{"n_layer": 16, "d_model": 192, "n_head": 3, "n_kv_head": 1, "head_dim": 32, "d_mlp": 768, "vocab_size": 8192, "activation": "swiglu", "norm": "rmsnorm", "norm_place": "pre", "norm_eps": 1e-05, "positions": "learned", "qk_norm": true, "attn_scale": 0.177, "bias": "none", "tie_embeddings": false, "parallel_block": false, "init": "uniform", "init_std_qkv": 0.0347, "init_std_o": 0.0, "init_std_up": 0.0347, "init_std_down": 0.0, "optimizer": "cautious_adamw", "lr": 0.0024, "beta1": 0.9, "beta2": 0.95, "weight_decay": 0.14, "lr_head": 0.0124, "grad_clip": 2.0, "warmup_steps": 498, "schedule": "cos", "final_lr_fraction": 0.1, "batch_tokens": 131072, "seq_len": 2048, "doc_mask": true, "train_tokens": 581200000, "steps": 4435, "dataset": "wikipedia_en"}
Each number is 500 + 40 x the weight over its row's rms, rounded and kept within 0 to 999. Layers, rows and columns count from 0. Numbers have three digits each. The size before them is the row's rms in percent of the matrix's.

# down: layer 7 MLP down (transposed), 768x192, rms 0.0672, rows 673-696, columns 0-191
# gate: layer 7 MLP gate, 768x192, rms 0.0667, rows 674-697, columns 0-191
# up: layer 7 MLP up, 768x192, rms 0.0635, rows 674-697, columns 0-191
down673 111:468528483548517519542542457518492516527591493529502596529544585514444479506530483488434503552470440509503560474490486490522474511526438533400526476510503507512452540470463480503535492374527511503483482480495504454488508489487492498529519460627505478518557477516497487427541547501539498545546550540495487582490546515488538507530519488463465568494498480556423488473559464534487588506462468490380450471542480553516508458458551553562507487483585477517512526523488541449482500469506557505527532537453549501459454513470551530494537478545477512506536593448529468609483450533512440499
gate674 081:455449489466479504552542543473502529507518494469496448531477583526491429512460491523508529476447467511491527585528461490501533440456486445529455452457473510487547506563504496409531510510510557506432517586491486494494517497475481532479511596477539483511402442554492435557583544471492500462514519558589486458567509493521525464454487452504466573431538504546514536523544439501367547460481535478567470474497506508461433527473479532503544490583504554515444541509454553485556511579466483594468543498566492511489531528505515527456498530512532503483529491481477508574541563473491508469
up674 078:489497516486490483455508493586478514534521511460501540434502488514476516407543484494478506444470524512473501569502484496500477552514562594558453525458486422435483503433435483512490513519497446513503547466472465468547503495494500414486530516521539494553495494491505563480465480441557564479416515473479504512463475469528510510455514513522444470450437434485542501488585540476501448515443429501524523451494465488503435574565474572465386511442498450494536436468516528532415500443544518471536550499442590557569472515498473485511521445432491514518456512504465502556404536569513522496
down674 084:481538545534431527487550416479478522437477468484507513496513433510505607531550482502460431645499440472462511474514507513498513555465444479471496511541499506511449523525494490506515481593494469482603542466456479394495476509475486486550541528465464533489495507506421505442485524514499519533473512490518527488493482597479504535470550525510549494443502559515515494484499562502524488512586515524533518546489476485514551534478486489501583576492547560485489512522436426462446520470485397524480532552490501467395521442432533482507533452510551488508461517554540555527533404478505469490
gate675 103:520450536491485587482477549591552503496525476504486512568481484481442464491431487450530475506559514500523523467474481465603520545499567391508515520527451493473495580563559531493481482476450475562497504536501487552516509514520520491538444520454524444512484533531523458501554452510505542553444511421447445607517500461482529436464451530552442527495477568549461488538465454491536519506560578498523489492527513477523499457532515537501510565497524535531511485516496420530453487508535575499541509491634492509555507454551528442456464522541506497526583551533490505491450536591476500510
up675 103:457541512525498446504568447499406543482467520452500469513550543517548526468575525588510475570482476542514484533535491551438499487505478507459508463468582547507548410470455493515495536521491530447519471490447540474510492506488513614510477537487560623565503535498516460505565530520463476467563537541558535443493463548513464507527553493450561564516470544516546506533561566501495527512463526489560468577508467482505546471571526504520451494530520551457479518451442464469603467515479521503501494424472539466531500477412470538479578437450482494519515470501543473473553518500525499533
down675 100:493467501488463556472482516569484510505476480455491558524505544503510502499515485598594460476485484509447524501478493495525468493532495473464506485479448467595475444446509504480504452495469461513560500570510489532500553511501496591539439461455539497429497488488563447454564497518426480532502472485522535589500486581509483497502554509511595562542507583523527529527474487454496498522468565488529440537476469448525512449525441520542418545444564521520537534470443440489548513545558495433544534442499545451564476458536557505473523424477426463508576549506475493477478564570514502562
gate676 104:470450436437475580522450471459544541491549531494516470470483573487512513505499452423499467571526495544524452460478481562506440497498521491489528514404553561520503496481568476553448510523496474495469459434487552513472502520547571430514528501466493479497490569548511485492434535587441477507465449477456565447577478538526405444589538514522534559506435530543523492533450462512531466469479533520439504521427510532507478454525441450525536517474448455529388494560469456499513518500485482523454496462561477400523496496455497481531487509481537501526566443463541518511496429514522512511
up676 095:500487525514486447507472513526533529510523504483466466475585492466485459473452511522454510442414511463475527537449442479543478437513441471473477483533523458558541456554485510556484555522454577433519547510475510491493467496494521465518536530597490554443477497501507505547595489484558473545448528544482394503579478491526561520515452496501478449466516595517503449570515429479456514481509525484526483435523494493468519437454589517462541477509566557514530421511533485551484607497613536512456530509522536549454528487469464493478478455553453474550497486480415440498462506513526517518
down676 097:564450490485547515503473501495486499526609531472440439530513452525526563464470495524574561521459493599517478519490452476582481433433547522529513486434444551533507521531541525449542515432500556440453460482462611522487481480466466518469473471569475524524443472517492473511503580526479531532462494567456449576535454546502510494465477490476497433531470545526505516513499511497503499510480453510517529463456494476526547431538467538484473461530564556475541481557421518449463607536519499491456516451540446539505476551524448401527494509524579499496485527462510484497559493460500440453
gate677 096:519479477483398505407455518571476499436601526483444530538490517521479502492517467483513436594476452550510551504601537443491522543472504496519498497524520496494531522545447433492572526444394486501506565463497490485552473474488449505537472493488465500488511470505539520482507544459463515533478501412501454434485543509568461490451533498474573506483473540536463442465566499577466480535485447505479502509538536462494542443496522435514570535453526505429459453487496525458561456545476404523501499452451433500543506424512531514524523484439481494511443571500487546478586501520523466512
up677 092:503465486506470518446478556590540521479565602464464487473466513493464436590543472552528469587456498533487492497523550458494548553536546539543484515588460493495585580538498434469504446496410458504502537466513543528549496473517472437469463571458430471500509516518553448545507487486475520513462551504481473470483500439523478449462511519505502502567481451543455439531579505500451506466510521480448464508499490506495528525471503482481530495475487480479497562563468464563521546464536498563508549499470376527562476474538564559437516519509438463501453471555502567439484533495482474440
down677 097:490565527492553498475463468552475474421551476412480612542534543515504441507577527540509468469537487482458645528495519439486521530467519526514498460514467421568471506507541484493530476505560496455547444515533476488586511512499477455532422534450526482455469460506491494595452534502531481520501567513482444495491539522514526484461563538541547550449541531472561443484511483569417504509522518466572545509536459489515484446507514518535516514450487511491457514492555476483450535494519399493558594518515440518435557495518445454473513466457526474519533483535471494524564522504529521527
gate678 104:531462519427456517509567460464489486436484559496483467541492528541513499502506474515578484479444503451517502501555570516573455446577519458519523511486481498502457482557556527516435482484463496557480441553487527502516571522509528558470397497494532524445468563497539464503497411459451481546464527488506422504480429503436447490490564495502529498515462516528452466570391508476566494533548526550502492503531500500525578523471519501401487488481517451464526498524434489521512489437520526475507545406525487457521544538459455523499539584459486526518419505543519540498423470515485393503
up678 104:497529438465524508489541478479506546414535478525473466527486498480462497507502505515470513458462518493463549529490568526560463541540490497498528501494448498526498489524513499542470488442440523596445520546555534531489466502510547468481445535491499487426447501489505523479441442485474451549464551520458457465447435527424499485482543472505596494567448466533450521491429479539517449514579545518482465470525510629503544535517622475500496559504532489496491546451419551543529508551514549514477525432515550490460502497459467432438510533482519546467495460509495618572463457479471462419
down678 094:489509485465453474509490516479480502433480519497520542469481565485457506457518501461396580501442503380432526513491440507476464531558475530492499507579536537497484539513453534450537497406526559512532495541555427464520538473498471466522512488523460489453557511504526558513492482480512466538480522474496491423449515440437444523515509577653508468484520485534546535502537550559432524516569500575533471526523513528489472548526530482546533406432521481502501495485561505507471532595534537552526549478503492502475565489442534495525475410530562485494448493521492435491492528499492502453
gate679 104:577545486460467556491505584463482503495455540600502547525517586519501421568490489538461519497503529504444488537400500461572506485423483518456557549501503476538446549474509538532443537489399496472480472440453494527523517516524449498475497465593492494425397568530506566523439555518486491474508494503457535522501527536434543500536515507573493518501479458501507484527458507494520471544433498535559523516453490493520536452539503509479546445536500502489578559503539495484432564499507483474544507512465485439513498499510474472489500526528431518515506585497448406509465493580489550417
up679 108:489510514467493518494482467485479532505557492504479534518498590492576474469445510517493374459513557524482531551453445416466544493430566532529512535518529482526460537501471525517471538545389516424526480444505474518502453539521521501479486501481531506393443541536477526481442518522522488464453426526453559520434526531511533546481499424550497479491462465470489521513447515551531506510476441519574511444479440535524476532526454534463479451566540510517499472538553511525436525554511496480554515498414481467548534486532549592496523575518463489529441584505467420481574486530446498503
down679 104:416485474478538510456483517498500510514503436531509537496434508524498531462474522539481523511503443527499418510423584536485553419468475453542519474539532478494508486499444522461531529530513470480453482502527378559477495516506530480461451527542563425467542486499468448417573503500524446473567544537515479476529556391533472452463536500476555450522440499551513507501496544486499482525545562466550503538546576553483512530532474541502461593523549495489514498471498513540538480481438444514566473502497393545480518487495496467590478463451449503501440497419484516451503597483483479484
gate680 104:524482461460473493493515482491536544431578485530480454502510486529519444500480489568495457500480549480536493539595522464422437515529427434523469479537570564528484554458511467492476434516508474573538493486516565542552544490482513487517506533545462471493576485482487548568450468508547494472522505517520528419487546470483454499504550489510525535561457530503517536532507520461486504509530468472596479475560438486487475422529538546473526493499519461516517538448396572541554541429460471561416468521500485442551502431539449525571479530494484466500529460545641535520499527535493472532
up680 106:473474402486468474524444517560441504489482473534591516537469518490529446480489479482517531428456480493444462527477509508539466530508551529433523474437536553556560422463546553483460527482567496502495472513511548460499556517500498465519541408504439405481457475530472550500489479529503521524466401473425506537493474441443466519534440478582532571556474569538543420506488508557461488450519574493393490549427457508479470492555518514578445503491489492489501471521481453467505514469544544565532515526513507502511489466523574548506539462505519486513470477477543425541508443516456505481
down680 109:549484445438465510490494494511495482498445503506498449533482462472540446451523501522452528440490469645488544572510453469508514552464501498532480528548544493409407480539546472491530471452497524527505544501565510517543566502504523430555575538468511486464471487569483520511441490504552563505493456506470571441490545477438509499462541494441514542510518559497528506514557531509502594493483535502526478477514538509485498533530463508496447548560500528476471495537434454608507520398542518519426575544562521494498472458459471570534485489555469487504562455495585466519461481512503429461
gate681 101:535553519450469524487504508488552525602460509500548538542567558517576472503507525414618487560471505513499501509503538534494500490441508493501546471491474500432509406562470545533490557451578519558548495516447484390484510520491511459562533429491513530491483535485566511508500522489524485498534529539573418463541499481530492555481505477492437470551489501492422447461500507509495421502467467514460504509474503424488564470490513506571480533551479538511500525506527490549528524480454515511530460487476485475540459555426447465540501420428492487511470496462431550615532514573467544519
up681 106:478528475543540533502450500469502457402486457480532470479448469518491550523520540571474523451497488506484488497505468514461515514469508548559499528517448485591472535444478482465536501512477446440534499530576525523479480499508459551522425526564482523435561430474530484502506478527492494516460426476475561522490515574518523510498438514487552505598523514447594452532564472523517541530512480540576517490519539501553541571494432508574564506502585517535497502477533548493503459531474486390493512495556547547415540424537553524472485570420485552476508477472580518426536507456517513488
down681 101:531574487419463549490488490521508496528465584458498487498516511513497476535466518406509529597412424546432486473541424509499540474442519518418481508522505591460459491490545476480493568542524534519551498515424535442516553516514480490449610462497504541530498496496492464427601567524485474481516486515524445455515482487490501546490551491473509486493435428497573518492504473453463560527471460516512517490486494497479529535513539471501498495538473501492492544476446482516477557529421503539429504482509481525557435515486463412417522444489491507507448509466523609592504471501497569495
gate682 101:511515479555476506520502448508495553515465477556446539505512468482506563579531468553381525495534496533500519454491580515490503496488505525459451529441474579528439448446459508532486558516440493470574483504524471513498538525551480465527497519523488531382528574534491475497577522466515446497506463536511506573449490493474527456477419465519467525529442469483465433515551465514588509608465481504540457500482451555505542485470471481513552476525455481582511486439535468483517506424535484501460493527624586468507448489505504557518499539480394493491486483493447445461466477509500505507
up682 098:517542472519530570521511509486515557436502489522450536555515561520442630512574547483493540463564487506559511404513434537478515456500483522521519477534486496500461508491514498443546528462557429504530503464485520502493536517496562490492470419502435528580532492492515513574453532503540509522521479501418548596427497425451476508608501514476569531510451400519483522427431580474489527476538476504534497508526481504537480483509414455488460519508519522468539580470544468498501552491431438521507462483506515551610481455554551509511506494470500491521493474455496506479533472490476510528
down682 097:550499520553576511497561467447518473526481464519482521451517504489499464477584479430464550513546518428532452446538535535484486530510581514524486516497496498392529510514489495464532537475542527542506483494513392554456494523525516475432487516522445576480552490530496486510512514486373473489475435535512557485437529456422536485427454505509438533535508468508528497484490521504556476484505540492474507546545450544513511558522444492461496473476462558495505634427507436562451504507412481504492488492482502536522574393529475487547477456454491479501510462454522475605520486524524471494
gate683 102:539538524450519442472502502474535498460548462531501471533453436538551453490520499423530478502522479470546542502486494478409506459475592504529547504526534531489550450493462479451512530570451425420511498415576489395526495486468491543459503485500513410550504511490463564483531458457504488446515505564461470445463516525497490550460477466494501519545525481507496572446539546516492530531467431512460498481496483509483480490425502501566510533496464517474474497475475619485444465477458520536489496589441465412511477568490499592541506438483414483513492402481548501508543554534485518521
up683 100:496440505550483469486508515469472542508454423535510527541577498495408611477522521491448517514461473493528521490489511532535452531559460452458515459446548474429472566504497485508478483463578548606526497511521452435514579509499566510480531573483516515448586543536525497540520403515533529517511458536567471534537540538455479487502493509544579519503435479532576433482457562476501574472573521512502515553468508478482486502526465496401465500434503507512504514459521453426558505510516545442510470452479473537539508482428488518457491508419504463502477561455478500492436512538514454483
down683 091:509506584529485532485485473474528490571533526495511488399487474493623487493502517500468500524488470580536501524469577497539553500459495509475479527520519540533518498562488503543537518508469491493510503465500456481483381466485489505500527484449522472546511486489445487533464546496503421473504534523491433423479475502527437531555462432502462551426462511465485466487582458463497521470468434507551472407495458518497500509523603448580456561507530431524507556462424532537523434479469460572482475531506437474457477533610523521531490507510495497495494416492592483544562478468497518551
gate684 098:546542465480503484510501564421497473469500488543470528508560498493475486519455504583461524508460444528487594507484512530520495454538538542429500524469481451503610543504468481539524541495519470491529482470512600486496566472459491583507489494493553561522521517503552526482519448495512493538560504510498506550455542478420467526590456575552571552539498518529504533432484560517474515528534559523530497473468510486545504521394494498445519520462443536477461496505461444435518528568569534502495539526528479505458493512427434457496447412454506482482431563466448482513431442546526532427
up684 095:450477563484547519501531527489537476475419439472498511466445490494576534466449464489512489565502527439580481522502530468510511440523535482508519498496506481486506497437499471468459503473482412543530525461488438467464535508495508535512475512487517614567542448433485485611499496464516553458566506532577503511561547548425515472455505486483549497483487603473519498510553446505468460494488462501516557452521485468463560520499535490502550508445512516498541602557500640585467564488513526572527535521439451527590489534456469505575461495480495488507483483528510484442514492487482485523
down684 100:529488568533563482474428544448522493517482555496505475360498494529532504538477507531522522445491484558598514526498480492536509425492509453534528515467451492455506505516505486441567465490418498480498527533490462499509500501503517498488469479451455484464544489501507506642464434463478516486502490482461523521552501454477517513502490500451447521455483560433513566531523476516464423488522529491462533446482520505511526469557543448527471615519508454514471606552532480564584514389543493475543468578532523493561509503530501507515496436431450494505451500554515423557495498485486562510
gate685 088:577496417527512525506514461517528529463522530516485516512552449463568494515449480539469524448531464552532418459508583483588482461495519502475497539506515482560455513527459547519433493536456462496437466492521508498487507473464511431522474509484530524517497539509493576491450493526462454452439510514491513483495519554445451467529504422528432473548483529486529493402496500535501484540499542486466524512566457553475478475470520469521463440554581442459550524534508434491545575480433542509551505520552556492500528476512533603419525541481498483506564493502460553579374478487548472588
up685 089:452519528455480426504507524488494476583527536447513498401536533463501459568456534431494510499451504530517479528436516508495433534464463548467482501472496458525521434455455486455527488492512485437573492567517455479473449478517435445546467487531497482531496549496473514513484443477521465466510447533491573463602456540460509513537539537485473479396520504458396563530548490551432502483408486496538482478523578438502484461585465483550455495479479527522468581489496508534481529515528466593483541530514498540513506558505526478513520395472518529492467459480531480610516537456511509504
down685 100:537463507549469486571425523502506523494536455498503483546466496490515547514478489544448459534517473485467509490517524501507555445471493484501518484529496445489532452507567467521493534462536537471467513487488473473486456499516528550511457438462433587439572438535520465543549535544571491523539514532447465496521454509549549503458495465433475514496500489471496505545521492479433517515511492450470525476476494385516475567529526492523449496540461514507482526504420571428594448490411492487502529446441455491533477489534465401534500512451569500493512490434406498402612391482504510561
gate686 099:476471458477495483568503526463490523579527500541479465576503504500517464489522457525489421491474535533496491569497501450516516590469454484435523523549509488469515488511532533431385474471456417498535488513492473475511458483516497487499546489515502485542516460539459540489390483498533486489437490486471487491526425488517492495519485510600500462481518485449487473485436472522549455506454535528429490508520451538567529498574494537557491394556440528521433545512613434545454512463432496469538536503426509435544482570449485506551449493495505561515504467527463476502563501605481549526
up686 110:504486499493400492477480490591464442495513471519533536485545496457538452490482478508514474518479518498507550607542537474447505537557495575431514500527493516447532503572446455470437440431506491551508536517481493450410550491515444551521513439502525495494472475492507467468468504483523574518496589482488487470501448517452483543523577568540512380557582553512434439489473465485558476497478450491492521519574495531504518510563449537530443454539464521496556469527503474565467480449537477511511592549417432499555512552531515516529463496479508497503479493512454425488468483533500434516
down686 108:457513483540542652526483569541494503452456551527482559462523564516519509530493515489466517515551476487531494498461535485527495449429469478502545514473509543530476499497489524542510503655510522483455470534482515589452457478494514459515554526498541539434547515488414475458550510490492501519546529477540537463455488470526418514516494531501594476416470528454481616487485543503494507526514525486450488502515531583490472543545532489516525399496472520501518465497540465472459495470501489395508462564458500564470514442494528478475511513532451528487471523531587478410514529541529546495
gate687 098:517469506560453458476550554413508447479548519521493425552489508531534469537572537566509497513594414499521475419530510555469477495467487581568484533570534439558510555523480521548543458528468531478533524534522562485479501522511551487476419576460437559464531478481530481460589570500448497421492485550496443502419557546536496531467497510459541484468480513508558526505465515461526500494528475528486471512508549574521487474573487485524474540425439446521498491468530479485568435491452478521573511460539547565472468467504510518472569544442504498490481516459556559486479492520468503500
up687 101:503486430447576492450560516481578457497545521542549477495513529495466479510491516525465477580542446517550430469548506548540571470482502542493472493471522465508469546401536540536492440563544577505515518539526523569508575553508528484476481565495444522444504512497484492515568532501386537503456499544504554497436533523529441432533506550550473551474462404520520538556470496415581527474518492510480506441466569517523447465447432493463472481479432475509487500563502456492521507483519532475554468439566499553523506469500474519397515491518466509478501564447498514457475516490461514510
down687 096:460439455545520475507507508424521463524505521520491438428471481544464450479474494643494565552526502525556496489499517540546492420430559598610510476545546501498544527552530517507528495546393475527544517542501546487441552518526539468522450507489436586432530529493489522453542493487434498443491513500527512472495507559463475505550524537495487473430545518451550512508499490512475486473489485458552477515443511472492474465470436488465462538448486417485513540534572452540515473454488515504517468524491510512504515453517513452562455514524491486491473573474576423434463563567509505473
gate688 087:489477424482406537530503480524522502583510473576537473554500522501454429509508488498489530457533488513459462447505474514491518575465418551435466548502529517463507494478481485539473488514535491523485459497492500494509526460556529447528457584497436491430543533458459580478457491500465489488407533552542461566495457478514530507571465441575452558584449418527501520518520466419565493551540499560525508496498506539518509518383508482457527453438494519495565450503563455448475495519466528538502443421477560463492505534517533499450570528539504465497442452498493502504415500521485496524
up688 090:462442525439445504480573553509489520499465485520508525463516550523472555410495478474505458552504442449522520478467491471439504487554586491546543500528507558504465462517506482455527534432492426512473492480483487498488547472513562498506490469501540460485520550535569497458470491493486463526496499495552562526533529536482553541496594494439448457421500480495487456438475474469464450536457454554454514502511517427595429506466515541438444462515543419459506492560445516519480384453533500527456548493408493466522458537504403409517493524546536456464474529560499455472537489509545533483
down688 096:459482551537479458465484458532466504501534506537538572449493541515488461532450531527554606537536507517443478519472492512527510457454507427516531491511472479475449487501413552511524481583488513454493483511508418505444418529499490504532470459489548571438586500465497557447548507511617433447478479517504514524444558456481472506464508501474488476606473531444481469526471430507474459486541537539512512484531537451503493502455502493507515480479499481562474473464470463548556533521518462509512496573471451504502427364544469548454489480547398509495546536522444547467545510490499564526
gate689 099:526507459511547530439465520519527463495537473540463497490515477520490520488514505543513512523553484507437480396475522582515451426483509524567524531526472517512505451473550459501521488501605453448473531469480527558540520502495462518465518443579398505502452468483588548518428446502418465528565447518495539580477488469438522514552498618450508462439495544527580484492427515484512548514582530455430517491496509475483479471450498513483430548520482472517532473468390534432428444559468479522495500491491567536468482533505468476471432447501498521519525523501473480502455504521457506484
up689 099:501460558531509550541504465512462506547528519499545435436548428533501521553421471443559513601490565499469465568449546542560459457423537536523470436484527526491504526497488472530527491502515429491500488470544480513468636552448450515449522531468503521505536504454500465519541556504537439511540505384488455504598506519443488471550592536578503455456545459467521463520480508457450505465482520476500525562504499548490525489498458517548510516508500457485551548519529484537479542499536421515545539502532464534471524485471460488468545599425487525504489460474510499445465545550495525488
down689 107:484483489519549450489505571474462494525432537516483433422508487504502506602523500540474516567496476465559545538434460542543449469514560604525507521473554540559490492520542502478569489413467446500518528550479416484522538542523487547519487483507474602506484494487509491528475508514526501515553455475534485540506481514515482518551548580439554450543565582468495501520545501484462444472502454512439517452479520473476490566484532522578450525502504486486410547502478520573501449498508505502556543543554464477494443569470416453530484469474588512506537530495445503574420484521510496549
gate690 101:513534550566490438528585517448524491490553515543532508492494478503446425512527491496446558507484422522515488429477548522564529587497466407521498483502470568522480518507454543471469490461435434475510471490511545543484547482491498402537478519560452462491478507493533543481462485527413488494469466455510477498487492501523516510473458601545478527437485485541453494457553516552535519498532534506487498526435556600491404484542480487540472533516537507563493542491485380465538503481532515488508511495528532504445487438545508406442516393473504502472455541446465486548499484596507509483
up690 094:447479536434493459496456466468471508541539522482492455463528555469496520450495533580492475514571443514447558531502547516437554444518511437458509430516514536405577425489495529492562550538468561563553542457523488467502491492490544449518575539475546491511451504512506600499502488523606432467546471635486495503571459482480464538571538523464438478475473476505455478533452559490450501541582522488474480477549471539512485519509440525501512476538520479491504533431518525565474509538486527533515561531400538519533507498544525553538524518506513518510514419509513530501510472492480454531
down690 097:431465580477451499495515520527565487573433518479489488461511487506580523466474486518492533530529486477551432477431540509550498504425451492444519480495488570557501433480450505517550546519461488469485486448459433523537449490489495486483474520483427524479443504500544479503526502484574452574542471523443417501576488415451469507528508506527455510457509489501540492524450454453516525476558526487542479522566542554493527514484496440538515571454497444516498541433468455448493524471480439443496496465549527582583467472558570432537478536479484508507484396490570460473495539492492570430
gate691 101:464520446512507555484520417508486507417460474485534469490547474473477583504498513545524512524522485478417534508543546467583519426525537501541501465512483501471551455426586493476556543526492468472507505516534501455447465512525510557514522478441525496461485433536465461508500505492565505489505486537455520470515500466398451490536564483527560547535515499456417497470595536548406577504531564514523434487459541543480445527495487588530562536530447555563499458475517503502468441551471552477454453466530519484492536505555485441553457496464524522483557502467461540485486441538539550413
up691 103:504431496508539464479452491438483552484513462531516495578464532433519460511572477497514464473455537517471498473553498492495525498554472497429503497582504458490547559455620568510474499506463476466424449526489542497504591497517495439529551531505547564505493542557538511551496505492531497464487440567540424569523505543492387498522529533481452499454488507587398397417473469503518454465478498473492490508522524532488461422463461486490495431451494495484565525517490442477426509462512526528489513567472541493565475547478560464469508501549504479524497505458494498493509567544479569525
down691 104:559485500523480491554552516491506483503504539502475523558524491473453521529483490402580442457560512474572579538496409503447522552503508400458498486456509515445532530486516484565490504597522542471424507480529503496473514506485492484480540437533465489556520468497439515466513450516566486501470518568493499377400495524517469513483547545559561468463560436521521442469499560517476499523463493529484486512518436572483474518544513515529523397562477550423513548524456426509472524533526537524460528488461479504464548549465507481492579491539538523487506513454513452456570445516459511533
gate692 097:551494489542503531492476442600522422503576461481496516556493418438460502476513450462492505459510546436488503514500437535460482449591476404384499501505541552468434513435574517488468473454501520547534505518517449510508575496485481509527459578451505462489484436465531526489503471482459562461525468487515442508458471472535458479485503528412483543460509515464462483437456483550467525498382597515539470552575508488505523518552542505531517471477529479463464498507576503493460488435463569453484478482545490463583456481476496544508501458485530460452500458476561503520495543480509513473
up692 097:485436461452514522444444492542482515495486531429476530509524538425521475503552477554537465533493548514477508533487500522484501582563590569543470501485544572468558478506558520470415444485516429503485544505469555545590486480462515485458526532535455472511485450501536511487441471515574478478478535507553486505497459503557445485480535519445467438407518514541422500421497511421507594540523519448528454434459498514509461502470525456445485512480505568529525498438465434585476518469502478541433503466499527526547475584494509520475499416487494459493481542456507531494443437474481439540
down692 102:482512494442464566486545518415459493489567505498510442557497524517506502545551489424475554493507464404541462494489497500523473465473506551547517495480504438518460483453515404503558541454488495502443494549452469462526519516516510519539517468532472482415519517489500528458547493514443455494524532447494514491551595476553542533557522447526596512540485494543494507534569519552486482536528543547487501522460452414483525513480511476508484571525577515508534558488430506543497524495578407520549569464570514571488471453525554481464500550545435499508514520492526431450537610506549554527
gate693 093:467452486499524438514474488469544477465470534597501518508497562491416527561508424528393499492460462523552467525546477508544456536503521523501539440494508494581495450492513508459471457464458462457480483499492511527467460539489479520514532494460432487486510481497479499454558482479419495564493518465479471536493565484447512494570510550554581413579557511406618443528448444480507490506497534467503539530504523487506522526484493501458557493508440430506465551426505486472471546549495508486540525520486518558495552614509532485461451568516466494551514487447461521512534437535512432426
up693 098:486536482541466517466478500459526496472581480495492557510551470506471520578430445606468528491534571508494466508517455419541543599499532525540472463510528503553496495517509457524543525510495523495567455521439523524521537529492509409531522453564419472491491525526565472455453483498482496513469519470454405476418514408442500452466475467514558483532441470465505494507490450521551588510479472513496455458515494509545470575445430482496480520493487467574473440486519475534524410462494552547483464437458506553479541502497559489455503540479590493502443478494471524437455446518439535499
down693 098:413556531580434432515502460469500440485529480459527521543512501533508477559529511530416482540551526504558503506535479469452459593462466512527474520494507475563539466489488439574584491542480526490464483491497465437474531485516511482445448503536479469496507512493515455453511466513416505527481465446515481474483516474495515510498476508510520460538518583430587517523408463515555458474576475507476499451506554451477510531554458474517464479512491463455518540474577488465456509510483484560473512574486497518506539471388561509491468501530532522523449452535499510382488585572503430413
gate694 092:487394549459448482512518579455509524485489492487489471484502464504531492481487515447522426466490512492507484536555436471455472497531471431475498536520504495527510424510476560520469486434505533522448519487527568428533485470512477496485518486484604515431557507510506555525527479487458541506535469497512499482475500547496521548494502523504496510475564406503514502515485591474524520506582507488534563529397497462520562442509495491458496579532442450476532507547560503406556547473598562477560475448568468461590488581450528454441527453473449527489543484464473469570519465478495480569
up694 086:434431483493500546469528439470555523508498445524502472535487468472463549496545507516501526457471514440475515600421534504520470562555488515533518463556472549567540429422543458450515536506478533503535493490477436465519504490517524506505521521553519483490499491456518552561511524471554566486528440496553551516506558547431500539489516509530424550563491466518590537440478478496497482508454485540467509449499437503483535546395563530448477417506496555503465450539473508512466498469470537396533503472436547541542556484424441483557483558554544485534528432508484506548462531529442460478
down694 098:489573549573478511485501493515490491446433505529485590474465578527475494588439517491492486456501500538496623488531495488493521454493517505524509502450499502466458505493498513509581518493581525507496507491466451534472593476486564437497476528539533498531541514496538529534471518504482535525473538611468515563508493420552495497484501466544466526451520561553494480488603479504534571499473515460463496536579459556488510472556404472540448626513510470529482572470443533531526486510500486530481530517491531533429495503577541441481513521498489466509499538492622513522555553488461505507
gate695 103:493505483461485489461525492492511541482535490444528509470540406505459514557606487509523520479388507460509495568553517487425468568462511528445531508451503490525539514528465499525477559523446449501507524516560488413483559467446473574512506535525513517476520493534508516507474604510551562508517511564518427474473594600510519467519534470458558463486443548503501497546418525480494471524467538442513471484505461502524478540496473447469492515441566546526499457569525597482520449521505530538443525518552520475478507423431443495492528530466506480498462528432464493583429510437506534508
up695 098:554580466464498463520529447524501509524487545410493481446530484486466493517550523482449542491488571475497478485509489539521532493384443479492483509482464538523455518488526555511524605521475477471483526505524484552459450450474493467525442515527483496461445464503447491552486454476506442555459560483439459521434441485528563484481444438462490470482541470487598449516506489488492498520450522515514577449575535574518468503584448460580565504503543445524478480482539525541468441438528513589479512528503474512458487571543452493472499566533517532509474415472593471468526502429456481507
down695 098:482582447545514509469499508523466510534574466571486484546475475498525415449496477486484448524524424431410566482418441492463453499547518464472528485556479466506487497460493503485458493517486453485490487470515468421501534526490516547463447432547455485488462511505534435456548501501462553515472456530537531488486477542506494500437545543560533495549497434569486576429451514496479528551490484488479502516485506515525514487417513518519523499533580536501564472452526593385569556560464561470486570510375568494536532542456512483475497552541540510489479546472485472513493486473528471526
gate696 105:480490465464529488557474466581508453564465500460490561554489525539449525485520536429483516477555505450528462555540470546468482541459494460481481492446491535488473541500568422503510469453521526498491500526601457516467505492547516569461461558471529535584623493505497530453587459533519489525535467607517506545560586518489560573505480513471537507501524484558559514500479483449481494482539522520462518504562556460498552521514494475502430472531480415489484489436500511430445501448572578476478452531546580563499528465508469494486435513537530499478503458566565468511525485465503488510
up696 109:497552494475563469431499454517462472535464550434508476499474470487463542530495515445518519442590484535536507533467483521461484532424482584490526452399420509463418496493469471479450507473477553494471549518540489467502538489452486510460479593548512507573506508503490506481446534524470525444528564545466580527536583560441495534519510589536527496477486443532484493511482523505546549467540484488518519561499495476517447462555516473553513480542435407546476441425549541447457532520508557459479532482572634513493516493548440487460475481545512511473446479476482525549508530517522491503
down696 101:519528480523573488499506520522556497475568529477511431546495504537465511528539537505520458395581527528516567537508544445564452498491546510503478499548514473416486464516491447583491482455478506479596504511523579501515546530507516412516504464554483486484487487505542512515474497526557571494486501524498440541525484582512529456479522564549519506473483399497483584510482587476512567483523521494545474446470481519515489541551438544428595440521488506512502464485536473504484488437466483516511488406460532474358546437517516534485523491422563493499515526504466485425496506489465500508
gate697 102:520499537496440506485422492501526465540500540492519523416496467537480461485458485530495502476438568502525478558594542481452503576459510486545529526518489543571534450610468472550552431480451474515489532508474528548531461438466451508569506518558521405478503453454553489510493514533503472474483568506538531423575458477512581450467534488435445457507531544497478508510518511520533449484389461529545548530446458483469552535501568461508424492492552477520493499568489533526529524463493452558565499562520503523488558517472500476458507585508544495491494528448520445499547481513478591503
up697 102:431509592524542506516447558457472376523510454545506586488467440510523480469470529502467470490487483475537488528565497414482490467508518544508463483506453514560524551541487436526521430486531506479500532516523487462474519484516466499554489518527465462479507459444495490528536440457481576467534570469519536443523476467511592460549502458467450411521575508445544488480520601535476500457467430485514547475511540472469550582509528482494510505553549478406511552538511597535504483513496528532516522546478457556474576512459477561421507529496504487479458458461448479462546476469483515434